config.yaml
hidden_size: 384
num_attention_heads: 6
num_key_value_heads: 6
head_dim: 64
intermediate_size: 1536
vocab_size: 15514
norm_place: "pre"
positions: "learned"
qk_norm: false
init_std_up: 0.0241
lr_mult_o: 1.5
lr_head: 0.00753
decay_shape: "linear"
max_seq_len: 384
max_steps: 4471
Each number is 50 + 10 x the weight over its row's rms, rounded and kept within 0 to 99. Layers, rows and columns count from 0. The size before them is the row's rms in percent of the matrix's.

# layer 6 MLP up, 1536x384, rms 0.22, rows 1366-1402, columns 192-287
093:46 44 56 40 37 49 30 59 51 35 39 55 42 43 56 38 65 45 53 60 58 50 36 63 43 47 63 41 44 34 54 48 38 68 52 45 59 39 54 63 49 52 34 47 48 58 52 48 32 47 51 42 60 37 29 44 47 47 52 52 45 49 67 49 64 59 45 68 54 53 37 54 55 49 59 67 31 36 45 62 54 48 50 38 41 39 63 22 39 45 25 53 43 59 60 51
097:37 33 43 54 57 68 46 59 40 75 21 51 61 46 47 58 61 57 55 42 29 51 53 66 50 42 42 52 50 56 57 47 59 58 37 40 33 70 35 50 48 52 69 38 40 61 56 60 44 42 57 43 68 70 47 29 39 34 62 42 50 56 52 51 45 46 50 54 38 38 59 45 36 49 50 50 52 53 42 47 39 57 39 41 61 38 54 45 50 66 55 61 50 46 54 54
098:67 60 44 38 31 55 33 37 45 69 45 74 48 52 47 53 40 43 39 41 50 60 48 65 33 42 69 45 41 41 47 44 46 50 43 50 50 43 67 54 64 53 61 62 37 61 58 28 62 48 57 58 64 41 44 58 54 39 47 45 32 47 48 44 53 56 44 46 47 36 64 44 50 61 63 41 45 57 43 48 57 41 58 65 41 44 54 67 38 56 45 60 57 52 48 53
100:31 71 45 47 52 42 56 57 51 57 58 54 30 43 42 47 45 50 39 56 59 56 63 42 58 53 51 56 41 31 44 56 48 33 35 54 44 74 38 42 52 60 61 43 50 56 63 55 56 38 30 45 54 48 39 49 66 71 39 45 56 74 40 41 62 54 43 54 50 48 65 44 67 60 64 40 52 24 53 60 56 55 60 46 46 39 42 55 52 49 48 60 38 57 52 43
086:60 49 49 50 44 34 62 39 44 47 52 43 30 62 59 65 49 51 35 58 64 46 56 41 31 35 50 51 63 60 55 69 37 75 41 50 54 32 62 55 38 55 52 69 42 53 62 34 50 44 46 59 41 57 51 37 52 53 48 47 46 59 56 39 48 42 43 67 50 40 60 43 44 49 39 60 49 36 43 33 34 34 44 66 57 56 57 61 55 64 48 52 50 41 50 56
104:54 42 59 61 46 44 36 33 63 43 58 46 53 72 36 43 58 58 36 44 50 56 61 36 51 45 35 58 52 46 48 58 54 51 41 47 64 70 44 52 54 52 55 37 60 34 44 52 54 37 47 61 44 38 40 38 53 47 48 32 59 67 51 44 54 46 32 56 34 43 51 48 52 63 47 53 55 48 44 44 56 46 52 61 36 58 38 56 54 58 48 62 78 46 38 62
092:51 44 44 52 72 46 44 50 55 48 25 48 66 57 69 43 64 44 57 43 29 51 65 54 53 35 47 57 55 52 59 50 45 48 39 43 56 47 52 27 47 36 42 44 50 43 48 40 44 45 63 61 65 56 56 53 49 33 55 69 72 63 56 73 56 55 48 55 50 68 59 34 56 53 41 60 49 54 48 66 40 57 51 58 62 35 45 48 60 72 52 39 51 66 45 27
096:60 40 46 64 51 61 55 33 45 41 57 66 57 43 49 54 32 38 33 46 47 39 55 43 54 56 42 49 45 49 52 44 45 54 74 19 48 51 40 54 54 53 45 43 41 43 36 66 53 34 37 50 62 45 45 61 63 46 27 38 56 40 42 51 36 46 52 24 36 58 56 37 54 64 34 38 47 52 48 60 38 59 42 40 49 37 57 69 41 58 42 46 47 53 71 45
112:56 41 43 25 55 44 58 56 54 45 48 51 34 46 57 65 53 49 55 41 55 54 56 59 68 53 47 45 45 59 65 40 44 51 40 65 64 61 59 42 60 42 41 49 40 30 49 59 43 42 31 46 50 69 50 52 37 41 56 57 41 54 55 44 35 46 50 50 43 35 48 50 62 48 51 51 50 61 58 50 35 60 53 59 51 50 66 45 61 44 45 49 49 75 53 66
104:42 38 42 41 46 50 57 64 48 69 57 49 61 51 58 47 53 55 33 44 36 57 67 49 59 60 43 55 52 49 57 78 45 62 25 54 20 53 58 27 58 60 26 49 40 45 42 53 63 50 32 40 32 61 69 38 45 51 40 51 53 45 40 39 50 45 38 54 53 39 41 57 51 63 32 45 49 24 51 51 49 63 62 58 51 33 33 45 45 49 45 57 65 45 52 41
107:40 45 47 58 49 56 55 30 55 40 47 51 62 59 45 64 75 40 43 31 46 67 70 46 55 55 35 41 52 54 42 53 40 46 51 46 51 70 50 52 47 70 50 35 45 44 64 46 51 38 50 63 40 30 57 59 44 49 53 40 38 49 44 58 37 46 49 33 55 50 57 44 51 35 48 33 40 47 58 50 52 43 56 50 37 56 53 59 42 52 50 43 66 62 59 37
088:48 36 38 47 58 64 52 39 55 53 54 53 35 39 38 64 39 58 61 45 54 51 51 57 41 33 49 69 59 46 43 58 29 71 63 60 41 73 35 66 56 54 44 45 46 50 41 49 35 50 52 46 57 62 38 48 49 55 62 55 23 56 56 41 58 52 63 59 45 54 53 56 55 64 29 38 59 47 48 30 50 46 50 57 54 65 60 43 43 56 56 62 60 68 43 44
098:51 53 54 52 56 43 53 31 62 56 45 55 49 39 54 53 60 36 42 47 57 37 63 21 39 66 56 50 45 47 60 59 52 47 56 61 51 59 48 46 56 53 51 63 48 36 59 52 48 28 60 44 57 46 53 51 52 67 47 38 45 46 54 29 59 73 37 63 58 48 57 61 58 34 30 37 55 39 41 45 52 23 41 49 42 48 53 53 52 53 43 44 54 39 47 46
096:43 50 39 39 32 60 53 48 45 42 58 71 40 59 49 42 47 42 51 46 74 53 54 62 58 42 39 46 45 37 42 49 39 55 68 62 41 69 51 62 49 56 42 42 47 38 45 49 52 43 60 53 45 53 48 58 57 46 65 55 53 48 44 62 51 56 47 29 58 31 51 65 66 48 57 47 63 53 44 43 46 54 55 55 61 53 39 40 53 54 54 52 42 55 52 46
092:37 62 46 68 46 33 37 59 67 72 40 48 43 65 38 51 39 53 45 70 52 56 59 57 44 35 55 46 35 52 39 38 47 65 48 42 44 48 61 52 50 58 47 60 33 58 48 79 46 41 59 56 59 55 61 61 32 16 50 50 49 48 63 37 49 49 42 48 53 56 44 68 46 49 52 53 52 55 40 51 52 44 59 45 38 73 52 49 47 44 41 52 52 52 38 62
099:52 50 52 53 57 45 58 29 33 61 41 33 61 44 43 60 38 26 46 36 44 44 52 58 39 47 41 54 56 45 53 54 47 52 45 58 47 60 66 49 39 64 57 46 46 64 56 62 47 43 23 54 43 73 51 44 35 55 36 55 34 54 53 51 41 59 28 36 49 44 57 43 45 47 51 43 37 34 46 45 48 48 65 72 48 43 61 31 72 32 56 60 56 59 46 34
108:49 57 63 46 50 39 59 41 55 52 71 48 55 48 35 35 25 41 56 60 31 61 35 68 62 50 66 57 64 59 57 45 57 44 51 33 47 55 58 70 39 36 41 56 42 42 63 51 37 62 57 46 59 46 51 46 31 52 70 55 32 61 48 48 44 49 51 41 60 58 59 57 43 35 54 57 52 69 29 32 53 37 52 33 48 51 75 53 40 46 50 54 34 60 51 44
111:54 56 37 52 43 29 50 36 35 61 35 57 54 57 55 56 23 47 48 60 46 49 50 53 47 67 60 61 54 52 60 52 42 50 38 66 63 55 38 43 28 32 50 50 67 57 52 69 52 47 40 60 46 50 57 52 52 47 59 31 43 33 57 72 54 51 43 53 45 52 51 64 46 40 52 49 57 44 53 45 47 59 24 64 40 42 49 42 69 62 77 35 65 49 38 47
097:49 48 51 39 41 50 62 26 40 54 52 48 65 50 58 54 44 52 58 48 47 54 51 33 41 65 36 39 43 50 43 57 44 39 53 59 49 54 47 57 38 54 53 41 60 53 47 48 46 63 52 59 47 53 53 52 46 36 44 38 45 39 34 49 48 49 62 28 48 48 44 46 48 58 43 33 48 49 46 45 39 46 47 40 44 44 49 60 54 47 63 62 68 47 56 41
104:46 54 58 49 42 54 66 50 41 47 50 69 31 67 53 57 46 53 51 60 52 47 44 54 50 48 40 45 55 46 55 22 50 54 35 27 58 63 42 47 54 74 53 44 54 61 51 35 43 59 41 41 54 57 55 52 38 48 38 41 55 63 66 54 42 48 47 46 57 75 67 63 31 69 50 63 52 47 45 50 56 67 43 48 47 52 78 48 53 56 57 41 57 46 34 69
103:49 58 54 50 36 38 61 52 52 55 51 59 41 50 29 52 34 40 55 53 48 54 40 52 58 67 54 50 62 57 56 44 39 50 42 47 63 42 68 48 40 60 40 48 45 52 58 49 67 48 28 63 51 34 39 51 64 54 63 47 46 47 55 55 75 32 49 46 36 63 61 38 46 52 49 45 55 53 59 51 49 48 64 45 59 46 39 59 56 46 60 47 21 57 58 47
093:47 52 49 52 61 63 65 56 43 35 50 49 37 52 44 66 38 58 52 60 55 57 37 52 60 50 55 55 67 35 46 51 65 29 60 50 72 52 42 57 50 49 38 64 56 67 45 46 46 48 67 41 47 50 60 48 47 61 46 51 51 61 41 51 60 64 70 24 62 41 56 37 38 43 64 49 38 44 50 57 59 29 50 37 68 69 62 47 56 59 43 23 39 51 49 47
101:61 34 52 54 51 53 42 42 55 41 64 61 50 56 54 29 73 61 34 51 59 41 42 42 61 52 54 49 44 56 48 59 59 27 39 44 47 62 37 38 31 52 49 63 35 64 47 61 48 46 57 49 51 57 50 53 60 35 47 60 43 27 64 46 50 58 52 56 57 32 65 59 61 67 53 45 51 51 51 53 43 53 34 50 55 58 33 51 36 54 43 49 41 48 46 47
101:62 71 26 54 56 71 41 61 53 62 53 71 45 50 43 46 44 51 55 61 58 45 60 34 46 59 66 32 47 53 42 51 45 28 58 40 45 61 47 37 57 18 58 43 42 68 27 46 67 53 62 33 50 56 40 50 40 49 47 48 54 51 48 65 48 55 55 64 45 42 49 55 45 40 41 67 48 68 36 54 52 45 46 39 52 48 37 42 68 43 45 45 39 44 56 44
100:52 66 32 46 59 60 35 53 48 57 38 52 56 55 50 51 51 62 34 60 60 33 70 31 58 52 58 46 71 66 42 45 49 57 43 55 59 43 52 64 45 47 42 41 56 52 40 40 41 46 50 35 61 61 62 34 50 56 43 47 52 50 38 49 48 49 38 37 44 51 55 40 54 47 43 58 64 45 55 54 63 55 43 41 45 47 64 40 35 48 47 81 48 65 35 41
111:59 46 50 43 50 53 45 50 56 50 41 44 42 44 62 46 46 47 48 46 48 37 52 47 45 58 66 57 44 54 46 43 51 48 53 45 70 39 40 43 54 70 41 63 44 51 46 46 59 66 27 60 54 57 49 52 52 55 66 49 39 47 41 60 55 30 51 59 73 58 69 70 42 24 44 51 54 55 52 31 46 52 58 47 34 54 42 53 49 55 29 42 72 59 52 54
097:45 45 55 58 46 59 38 63 33 53 50 55 41 52 48 48 46 52 47 39 48 69 40 59 32 44 31 60 58 52 48 42 44 52 76 54 48 32 68 42 54 48 65 63 53 40 55 54 57 32 50 44 40 53 40 55 54 59 47 54 39 64 63 62 36 50 53 50 58 41 41 44 49 34 49 58 60 43 42 52 61 55 40 51 51 71 49 34 55 27 54 68 39 38 64 41
098:41 56 66 36 28 56 37 63 41 45 54 29 57 57 31 57 64 48 42 52 41 60 55 58 63 39 54 40 44 59 51 50 51 46 49 44 44 51 54 61 49 43 51 35 52 48 48 52 65 46 47 41 52 61 56 41 59 62 32 53 60 45 51 56 54 50 54 63 52 28 45 61 60 60 31 44 56 41 50 49 57 59 48 52 51 66 50 63 51 56 52 48 67 48 47 67
111:56 44 61 50 43 55 56 49 49 43 33 57 46 60 53 66 43 32 57 63 58 52 41 47 58 43 51 55 74 63 32 26 58 34 27 48 46 55 57 46 44 61 39 39 55 54 60 54 75 41 51 56 34 61 36 48 54 53 49 49 38 36 45 37 50 48 52 69 40 51 54 49 53 54 33 58 63 53 49 60 50 51 47 57 52 60 51 30 56 43 47 56 55 57 47 33
101:50 51 46 60 52 46 64 41 49 58 52 36 25 53 19 49 29 46 63 24 37 36 49 49 65 47 50 35 53 48 64 63 62 42 60 53 49 58 63 48 48 49 57 63 45 41 50 38 37 53 39 55 55 33 38 51 44 65 39 45 39 40 42 52 48 34 46 60 56 41 53 61 44 56 64 47 37 55 44 40 48 60 63 55 51 34 53 64 52 42 42 57 50 41 47 39
114:48 48 63 38 60 61 42 46 61 37 51 64 40 54 41 69 46 44 41 59 44 45 50 62 50 46 50 53 36 41 52 31 45 56 56 33 59 65 56 50 39 53 52 47 31 53 50 43 47 68 54 60 65 58 64 48 52 61 67 55 28 54 55 46 41 59 54 39 59 36 64 38 56 39 57 47 57 52 51 51 54 41 48 57 54 43 74 51 50 54 71 38 50 56 69 36
093:39 52 61 48 50 48 56 56 47 56 59 46 49 40 35 55 50 62 51 46 52 59 64 46 60 49 48 45 54 45 50 49 49 38 36 36 55 51 36 48 39 64 50 50 45 47 62 51 35 34 31 37 42 63 51 49 27 44 41 31 51 36 53 49 39 39 40 53 44 47 59 63 55 62 50 58 48 56 44 64 53 45 51 42 44 44 56 52 56 44 46 50 43 55 54 33
097:47 40 44 51 41 46 40 56 31 62 58 43 34 48 40 60 37 42 61 40 47 61 49 51 47 36 73 38 48 49 64 62 58 51 60 56 43 48 61 51 39 49 44 63 43 33 23 39 41 38 37 56 49 59 52 55 56 59 67 43 51 34 53 50 56 37 38 43 57 38 40 43 45 46 38 47 53 53 39 45 30 35 57 70 52 55 61 52 51 58 38 54 45 65 43 62
103:57 49 37 54 57 58 55 51 54 49 53 56 47 73 57 57 69 63 67 65 49 76 72 45 64 43 45 43 61 67 65 43 50 71 38 63 58 67 50 51 43 56 38 53 41 57 59 59 39 40 65 49 27 79 54 69 50 40 49 60 57 64 37 45 48 15 49 37 42 50 46 53 63 47 43 45 40 44 62 42 43 47 58 64 48 35 48 45 38 45 48 42 50 46 47 43
087:42 53 51 52 39 39 33 45 50 61 51 40 45 41 61 34 67 45 63 41 53 50 45 30 47 46 46 69 69 40 39 53 66 40 48 57 38 37 48 56 34 47 43 44 52 53 44 56 51 54 52 46 46 40 58 48 43 40 28 58 54 60 51 47 48 45 63 48 45 44 67 43 55 66 52 72 48 52 59 55 39 50 51 48 54 53 42 51 53 49 61 71 49 50 44 52
101:78 65 71 54 51 41 50 44 40 75 58 52 54 42 53 55 46 53 69 59 59 25 50 54 49 43 61 52 43 46 51 49 43 37 34 48 57 58 30 48 54 36 51 52 44 55 41 67 66 54 45 64 55 38 71 37 48 56 47 36 51 45 56 35 61 37 53 55 46 41 51 43 48 47 51 64 42 54 39 61 61 55 37 55 52 51 33 60 35 44 58 54 50 52 41 53
098:65 63 27 52 44 52 35 58 51 52 62 48 64 44 42 60 57 60 40 65 44 35 54 56 44 38 51 51 57 27 42 54 42 51 59 55 35 53 49 46 45 73 54 46 54 54 44 31 61 37 38 44 64 52 52 59 47 49 47 60 42 51 63 64 53 57 55 41 53 50 48 31 52 50 43 55 51 40 60 67 46 61 46 73 51 58 29 49 42 48 58 61 58 59 56 43
# layer 6 MLP down (transposed), 1536x384, rms 0.116, rows 1366-1401, columns 192-287
091:61 41 42 56 45 44 62 43 33 75 53 48 48 77 44 64 47 48 14 29 53 57 60 51 59 44 34 63 67 75 53 75 41 49 52 51 39 65 59 57 49 47 47 55 46 44 65 51 51 54 42 84 55 62 35 56 45 63 51 61 50 49 45 34 44 58 60 59 45 49 71 46 68 40 37 30 42 40 73 39 59 53 40 61 59 46 54 70 66 56 40 55 57 47 35 32
099:36 53 63 45 65 51 60 59 54 56 62 53 48 56 55 46 53 50 52 46 82 29 33 55 42 33 54 40 47 55 47 59 50 47 56 44 50 54 55 53 56 56 28 48 66 63 51 55 43 58 57 43 37 65 59 47 43 38 50 49 22 57 57 53 58 74 43 39 46 54 73 52 66 56 36 36 68 29 53 51 57 44 36 48 59 37 50 28 47 52 52 42 43 55 49 46
088:48 47 47 53 57 37 51 42 58 50 62 30 73 51 45 34 76 66 49 48 63 41 66 42 55 56 24 62 45 55 58 60 53 31 53 56 51 47 39 66 40 46 35 41 51 41 43 43 34 48 48 44 29 48 41 42 46 61 42 48 58 61 43 37 54 53 58 44 52 45 47 54 34 49 50 68 40 48 39 60 49 65 44 69 49 29 43 54 65 45 47 43 55 33 47 53
104:45 52 55 51 69 56 57 48 48 57 57 54 46 59 57 38 30 42 32 55 40 42 45 28 48 46 47 38 55 54 77 68 46 58 48 44 53 36 54 67 49 45 25 56 54 51 43 48 55 51 52 71 52 31 41 49 48 34 65 51 48 39 70 43 37 50 51 43 58 32 53 56 35 47 56 43 62 58 53 48 45 25 53 42 53 45 40 63 41 76 60 41 32 55 59 44
089:56 46 47 51 51 36 43 59 42 68 37 43 43 49 53 60 72 43 50 46 40 58 56 56 53 73 38 57 40 43 49 50 43 43 49 41 49 55 53 28 45 45 44 55 54 44 47 62 57 55 50 39 49 45 53 39 31 48 42 46 49 45 46 47 50 63 60 61 62 38 36 40 48 60 46 44 48 60 38 60 53 69 26 57 50 29 57 46 35 58 51 55 41 62 43 39
108:48 55 54 49 63 40 56 44 49 59 49 38 62 62 37 51 52 50 52 46 32 46 45 42 50 52 38 49 50 55 37 37 74 41 53 57 55 36 54 51 47 48 53 40 52 42 70 71 42 51 39 58 36 59 62 48 57 48 60 40 36 62 52 68 65 48 46 40 54 48 49 49 51 32 49 49 57 48 53 43 49 38 42 49 48 46 64 47 64 46 50 49 80 48 42 56
096:69 43 58 59 48 22 58 41 37 39 72 60 36 36 50 66 50 59 40 59 53 56 54 50 46 51 34 76 35 51 35 53 63 49 62 52 68 42 65 43 57 71 50 42 40 67 48 44 61 43 43 74 52 58 39 44 56 46 52 52 46 55 61 43 57 44 44 62 43 40 41 51 38 26 46 39 54 63 50 51 54 52 59 47 35 57 44 44 28 36 60 35 44 39 55 52
093:50 38 49 57 61 50 53 67 45 66 44 50 41 60 45 42 54 61 63 59 71 62 61 41 54 51 47 43 55 40 30 45 70 55 61 69 34 65 56 62 49 52 48 46 59 48 71 45 62 50 58 54 52 49 52 44 59 42 42 56 63 31 49 61 62 45 55 61 47 64 37 53 44 48 65 76 67 43 42 54 47 37 42 66 46 56 39 25 52 63 44 52 59 33 47 54
121:57 66 46 55 40 55 52 61 57 57 52 43 64 32 46 62 45 72 50 48 41 33 59 49 50 58 42 59 70 43 42 44 41 40 44 57 48 53 61 53 52 37 44 56 62 37 67 53 55 57 58 74 44 56 67 58 70 44 55 35 50 56 45 39 51 48 56 56 50 42 52 51 43 61 35 52 51 47 39 44 40 57 46 52 60 54 45 21 65 41 41 61 75 39 51 62
103:51 53 38 36 36 35 46 44 59 67 36 39 57 73 60 68 69 50 39 60 39 66 30 63 36 70 33 65 57 41 62 43 65 53 37 57 48 38 50 45 61 50 42 43 59 44 58 57 34 52 52 35 51 59 37 61 47 67 42 63 49 54 55 54 75 69 43 45 50 41 61 35 47 37 35 51 54 62 52 56 50 61 46 55 48 51 54 38 48 29 54 57 52 54 28 54
112:57 53 56 51 52 52 56 58 47 32 47 39 50 45 57 55 51 75 55 43 52 58 44 43 63 57 55 36 51 47 57 46 53 55 41 44 63 52 55 58 43 57 47 55 47 39 56 46 39 51 56 51 53 59 68 51 51 25 54 49 52 51 37 58 49 36 64 57 57 55 40 56 49 51 65 49 47 60 55 25 54 52 38 47 36 37 51 60 67 66 63 42 39 50 62 49
085:61 59 47 52 42 26 48 35 47 52 45 57 59 46 48 60 63 39 42 41 58 56 46 34 38 56 47 59 43 54 42 64 55 48 61 42 38 49 45 64 32 50 50 36 61 44 54 36 54 61 45 52 55 45 55 42 56 53 54 36 49 38 48 44 55 45 50 52 40 54 61 39 40 35 49 57 52 55 53 54 58 41 51 47 50 40 54 51 37 60 62 57 38 59 54 63
099:58 42 68 47 55 23 47 45 56 47 56 60 49 53 42 58 40 43 48 43 36 47 43 49 55 55 67 40 62 50 59 57 38 48 54 53 78 44 54 68 57 44 39 57 42 49 60 57 40 50 58 56 60 50 55 59 35 43 59 33 57 63 60 52 26 58 51 54 46 44 53 50 37 38 43 40 47 60 60 52 52 24 52 38 55 61 36 51 66 66 67 56 35 48 36 43
093:23 70 59 85 52 50 64 62 37 58 38 46 29 40 44 45 63 62 57 58 54 51 55 40 38 38 34 78 38 53 37 68 66 73 51 58 55 48 60 32 58 40 35 41 80 54 58 37 46 50 47 46 48 56 37 56 48 62 39 62 47 53 47 34 35 45 42 59 51 53 53 54 46 41 47 41 42 65 41 47 45 43 45 39 42 45 50 50 46 59 67 39 38 42 44 51
087:45 46 48 26 42 56 59 53 43 38 75 66 46 37 60 49 44 55 58 43 51 51 34 54 58 47 66 55 44 57 46 41 62 29 49 49 50 40 52 34 61 72 45 45 44 55 51 46 52 54 59 47 59 67 27 40 50 61 41 44 34 26 42 42 54 45 71 51 46 35 60 39 48 48 45 62 53 56 47 42 59 41 42 49 55 52 42 53 46 26 42 36 39 46 62 52
096:49 36 30 45 46 50 32 53 48 52 56 38 64 63 49 34 65 67 55 48 63 46 44 66 36 55 46 45 46 47 71 46 65 72 45 46 47 51 52 42 42 55 56 43 56 51 62 52 51 54 61 32 37 55 57 51 66 53 53 50 59 58 47 57 62 61 47 70 47 36 55 56 48 25 53 64 63 38 54 37 49 52 52 51 58 58 41 62 56 40 48 49 41 54 39 39
107:47 53 48 67 38 46 42 39 44 66 70 73 36 35 39 47 60 33 53 30 66 43 53 73 54 52 68 61 43 45 58 40 28 51 60 44 45 66 42 42 31 54 46 60 54 46 43 52 53 48 57 46 48 40 52 49 52 58 64 48 43 53 62 54 41 48 49 41 51 48 53 52 53 44 52 31 52 37 45 64 51 51 50 40 55 32 52 77 47 61 55 62 35 51 54 55
117:68 58 54 62 52 60 29 51 47 46 50 52 37 57 56 39 50 53 57 56 59 66 38 40 54 68 43 64 50 44 55 38 70 62 45 43 65 45 61 52 56 56 47 65 58 50 30 48 42 62 55 50 49 39 55 47 52 47 53 72 43 45 57 66 45 25 49 60 68 59 41 58 40 50 45 55 54 39 49 44 38 46 46 58 55 58 47 50 42 45 68 44 50 50 43 59
095:56 43 60 50 49 40 51 62 55 56 46 36 45 59 35 49 44 62 48 65 46 55 37 59 52 28 50 49 49 51 48 48 55 54 70 63 43 63 59 67 55 42 67 45 52 37 53 47 56 45 50 47 57 44 66 39 49 60 57 47 51 51 56 50 68 55 37 61 53 52 54 54 52 53 51 54 47 41 49 59 44 44 47 76 41 19 41 68 51 49 54 46 50 52 26 34
101:43 27 52 60 44 45 61 32 42 46 47 45 34 32 60 49 39 56 49 50 52 45 39 48 54 56 57 49 48 66 64 46 55 53 44 51 54 37 49 43 63 40 49 49 48 74 43 63 52 36 43 44 56 53 46 57 50 60 56 61 55 55 35 52 52 31 32 47 45 39 61 53 56 31 54 46 36 54 73 69 41 56 52 51 48 40 53 60 57 56 43 60 58 63 59 42
109:47 52 55 65 50 50 43 42 61 41 50 40 52 65 30 68 58 60 42 51 44 56 48 55 65 38 55 57 43 23 52 52 48 51 46 43 69 46 65 76 45 57 36 62 67 39 68 45 49 47 45 43 47 54 48 41 45 33 60 59 40 48 39 45 70 63 58 31 47 43 44 43 51 53 47 36 60 64 58 31 60 38 58 56 81 52 54 57 41 35 47 62 50 33 69 61
088:52 23 54 50 46 37 45 50 63 32 68 60 57 38 51 62 44 37 45 48 47 58 56 48 41 41 52 48 54 50 45 44 57 52 49 49 37 51 50 31 60 48 58 44 54 47 54 37 64 50 47 57 57 39 40 49 43 76 53 55 62 43 57 55 50 61 41 57 40 60 51 49 45 76 43 34 56 44 48 45 38 56 33 59 39 37 35 51 45 43 68 50 47 66 50 57
095:41 67 61 50 71 66 40 72 60 51 57 58 66 59 34 48 44 53 61 63 52 48 38 70 57 52 50 53 58 62 53 51 61 67 28 59 50 51 59 51 45 50 53 71 60 47 53 37 33 55 36 48 40 48 51 39 50 30 53 43 59 56 51 66 57 58 41 51 40 59 53 73 45 53 47 53 69 59 42 46 62 49 49 64 53 43 78 44 58 37 54 61 47 45 23 64
100:50 54 57 52 58 45 54 57 45 38 51 48 28 43 58 60 53 58 34 45 50 55 54 57 67 49 50 55 40 56 56 43 53 58 48 49 56 40 37 51 59 63 63 57 62 32 44 48 50 30 35 68 51 54 53 65 67 53 47 46 74 39 46 53 66 45 47 63 47 33 50 45 59 56 56 52 60 47 47 73 61 37 55 46 44 49 62 63 48 51 51 52 64 55 70 45
097:43 49 60 50 39 35 42 51 52 42 60 47 56 44 54 50 45 39 67 53 56 49 50 35 57 43 36 45 65 69 38 46 29 41 56 39 47 28 48 53 24 60 65 44 50 46 70 48 57 45 29 57 75 51 37 40 31 47 45 61 36 50 42 50 59 59 39 66 46 47 47 45 39 53 45 39 52 57 60 37 53 34 29 37 58 61 40 52 67 45 60 53 36 43 38 58
111:51 65 35 55 60 47 58 45 44 57 61 38 48 38 43 43 53 68 72 54 40 32 65 36 72 50 40 54 50 51 48 54 31 60 48 55 57 51 46 62 50 55 42 51 42 54 50 44 37 57 50 59 36 41 36 61 74 57 65 42 32 64 50 38 45 44 56 41 78 33 45 53 29 58 49 55 63 64 35 42 57 42 70 43 52 54 59 72 51 52 47 71 51 62 44 50
098:61 48 47 60 37 53 55 45 58 43 55 29 39 69 42 48 57 38 69 48 63 51 41 50 50 48 44 41 64 75 39 73 45 43 58 65 49 68 60 54 51 48 51 62 39 54 56 33 68 54 35 29 44 56 46 63 40 33 31 36 43 48 39 39 76 49 50 49 51 57 57 41 64 47 55 38 37 45 62 34 55 32 54 36 56 40 34 65 54 54 59 38 49 61 35 45
097:56 63 64 39 46 57 58 50 50 46 68 58 65 56 44 54 33 57 45 46 52 43 58 64 63 43 42 50 41 36 39 46 53 46 47 47 49 35 50 63 49 59 49 38 59 37 52 52 57 45 38 34 58 42 51 30 55 44 44 39 55 47 45 49 44 55 66 55 55 49 62 61 57 65 39 44 52 51 39 45 46 49 64 52 28 49 35 51 42 52 49 49 65 43 52 75
119:48 45 47 38 29 59 56 40 63 62 59 57 61 52 45 57 42 48 56 46 61 57 56 57 40 34 55 48 53 54 31 42 47 57 43 51 44 39 60 58 42 51 34 42 41 45 45 48 60 52 54 46 40 39 42 43 60 55 64 48 35 27 52 44 62 55 59 57 39 66 66 64 45 43 49 53 35 57 68 52 49 45 53 56 67 66 40 35 47 30 64 53 46 39 67 51
097:50 39 58 54 43 49 52 60 48 48 32 56 70 50 58 56 61 35 56 46 59 41 56 68 36 46 55 68 49 61 54 48 46 38 38 51 54 43 46 58 44 58 49 43 45 50 54 42 42 63 47 60 46 53 46 69 70 66 44 43 48 54 63 41 63 56 40 41 51 53 35 66 55 41 33 73 40 61 57 41 55 57 51 38 44 52 54 40 57 49 41 54 42 48 38 53
118:18 64 68 43 54 43 56 46 47 45 65 50 47 34 45 83 33 39 61 61 47 46 48 63 45 41 39 52 52 39 54 55 35 54 52 50 55 46 46 40 45 59 56 45 60 46 70 55 54 46 54 57 52 49 33 48 44 48 53 51 22 49 38 36 42 47 61 38 37 47 38 50 39 43 48 54 33 54 52 51 42 29 57 50 65 57 64 49 60 52 60 58 64 43 65 55
090:56 49 51 47 59 43 56 50 61 34 43 71 64 62 63 46 51 36 66 66 70 39 43 55 41 49 65 61 38 54 61 35 42 65 69 56 46 49 50 61 50 49 33 69 34 53 49 42 37 55 63 66 62 37 72 46 40 52 57 74 64 65 51 50 54 64 61 55 51 51 52 60 45 42 46 47 64 55 49 29 54 43 62 42 46 44 50 45 50 52 45 34 42 81 40 46
092:53 49 57 58 58 50 46 65 31 67 45 58 54 68 45 48 52 63 50 58 54 46 57 43 49 56 68 44 63 69 63 52 37 60 53 49 42 48 71 42 60 70 58 34 68 77 57 48 50 57 43 40 50 43 68 46 37 59 46 49 61 37 50 46 47 60 19 52 50 42 50 46 48 59 49 51 46 42 69 50 57 53 34 30 65 58 54 65 59 37 58 68 52 30 26 42
100:32 50 66 42 60 57 46 45 38 47 66 65 44 31 63 39 43 71 58 48 55 53 45 44 58 71 65 53 55 55 63 47 62 43 57 58 48 45 61 44 55 39 43 40 49 59 51 56 36 46 58 50 39 57 46 64 47 50 42 47 56 60 49 53 59 62 28 59 20 52 40 51 44 59 41 46 44 65 50 50 52 41 42 51 49 68 41 35 50 35 72 45 48 60 63 50
099:47 63 48 61 45 57 65 58 46 50 35 56 46 60 39 67 28 41 38 50 36 55 51 56 53 59 50 47 25 57 65 41 32 71 52 43 68 66 53 52 55 56 58 70 56 46 53 42 37 46 55 56 42 59 47 66 65 61 69 47 38 45 34 59 60 47 26 52 54 46 28 53 53 53 49 28 45 29 55 53 46 53 44 41 32 50 53 43 57 61 55 48 39 66 68 42
096:35 58 42 51 54 55 50 47 54 41 59 49 41 43 58 30 50 60 49 62 68 43 51 47 55 40 40 44 45 54 55 29 40 49 50 43 55 49 47 70 55 54 53 64 38 31 54 29 35 40 63 40 33 52 34 71 54 42 39 65 48 44 45 56 39 36 50 48 59 45 53 30 45 59 61 52 42 39 49 67 57 33 60 53 37 50 53 59 57 56 33 58 43 42 38 69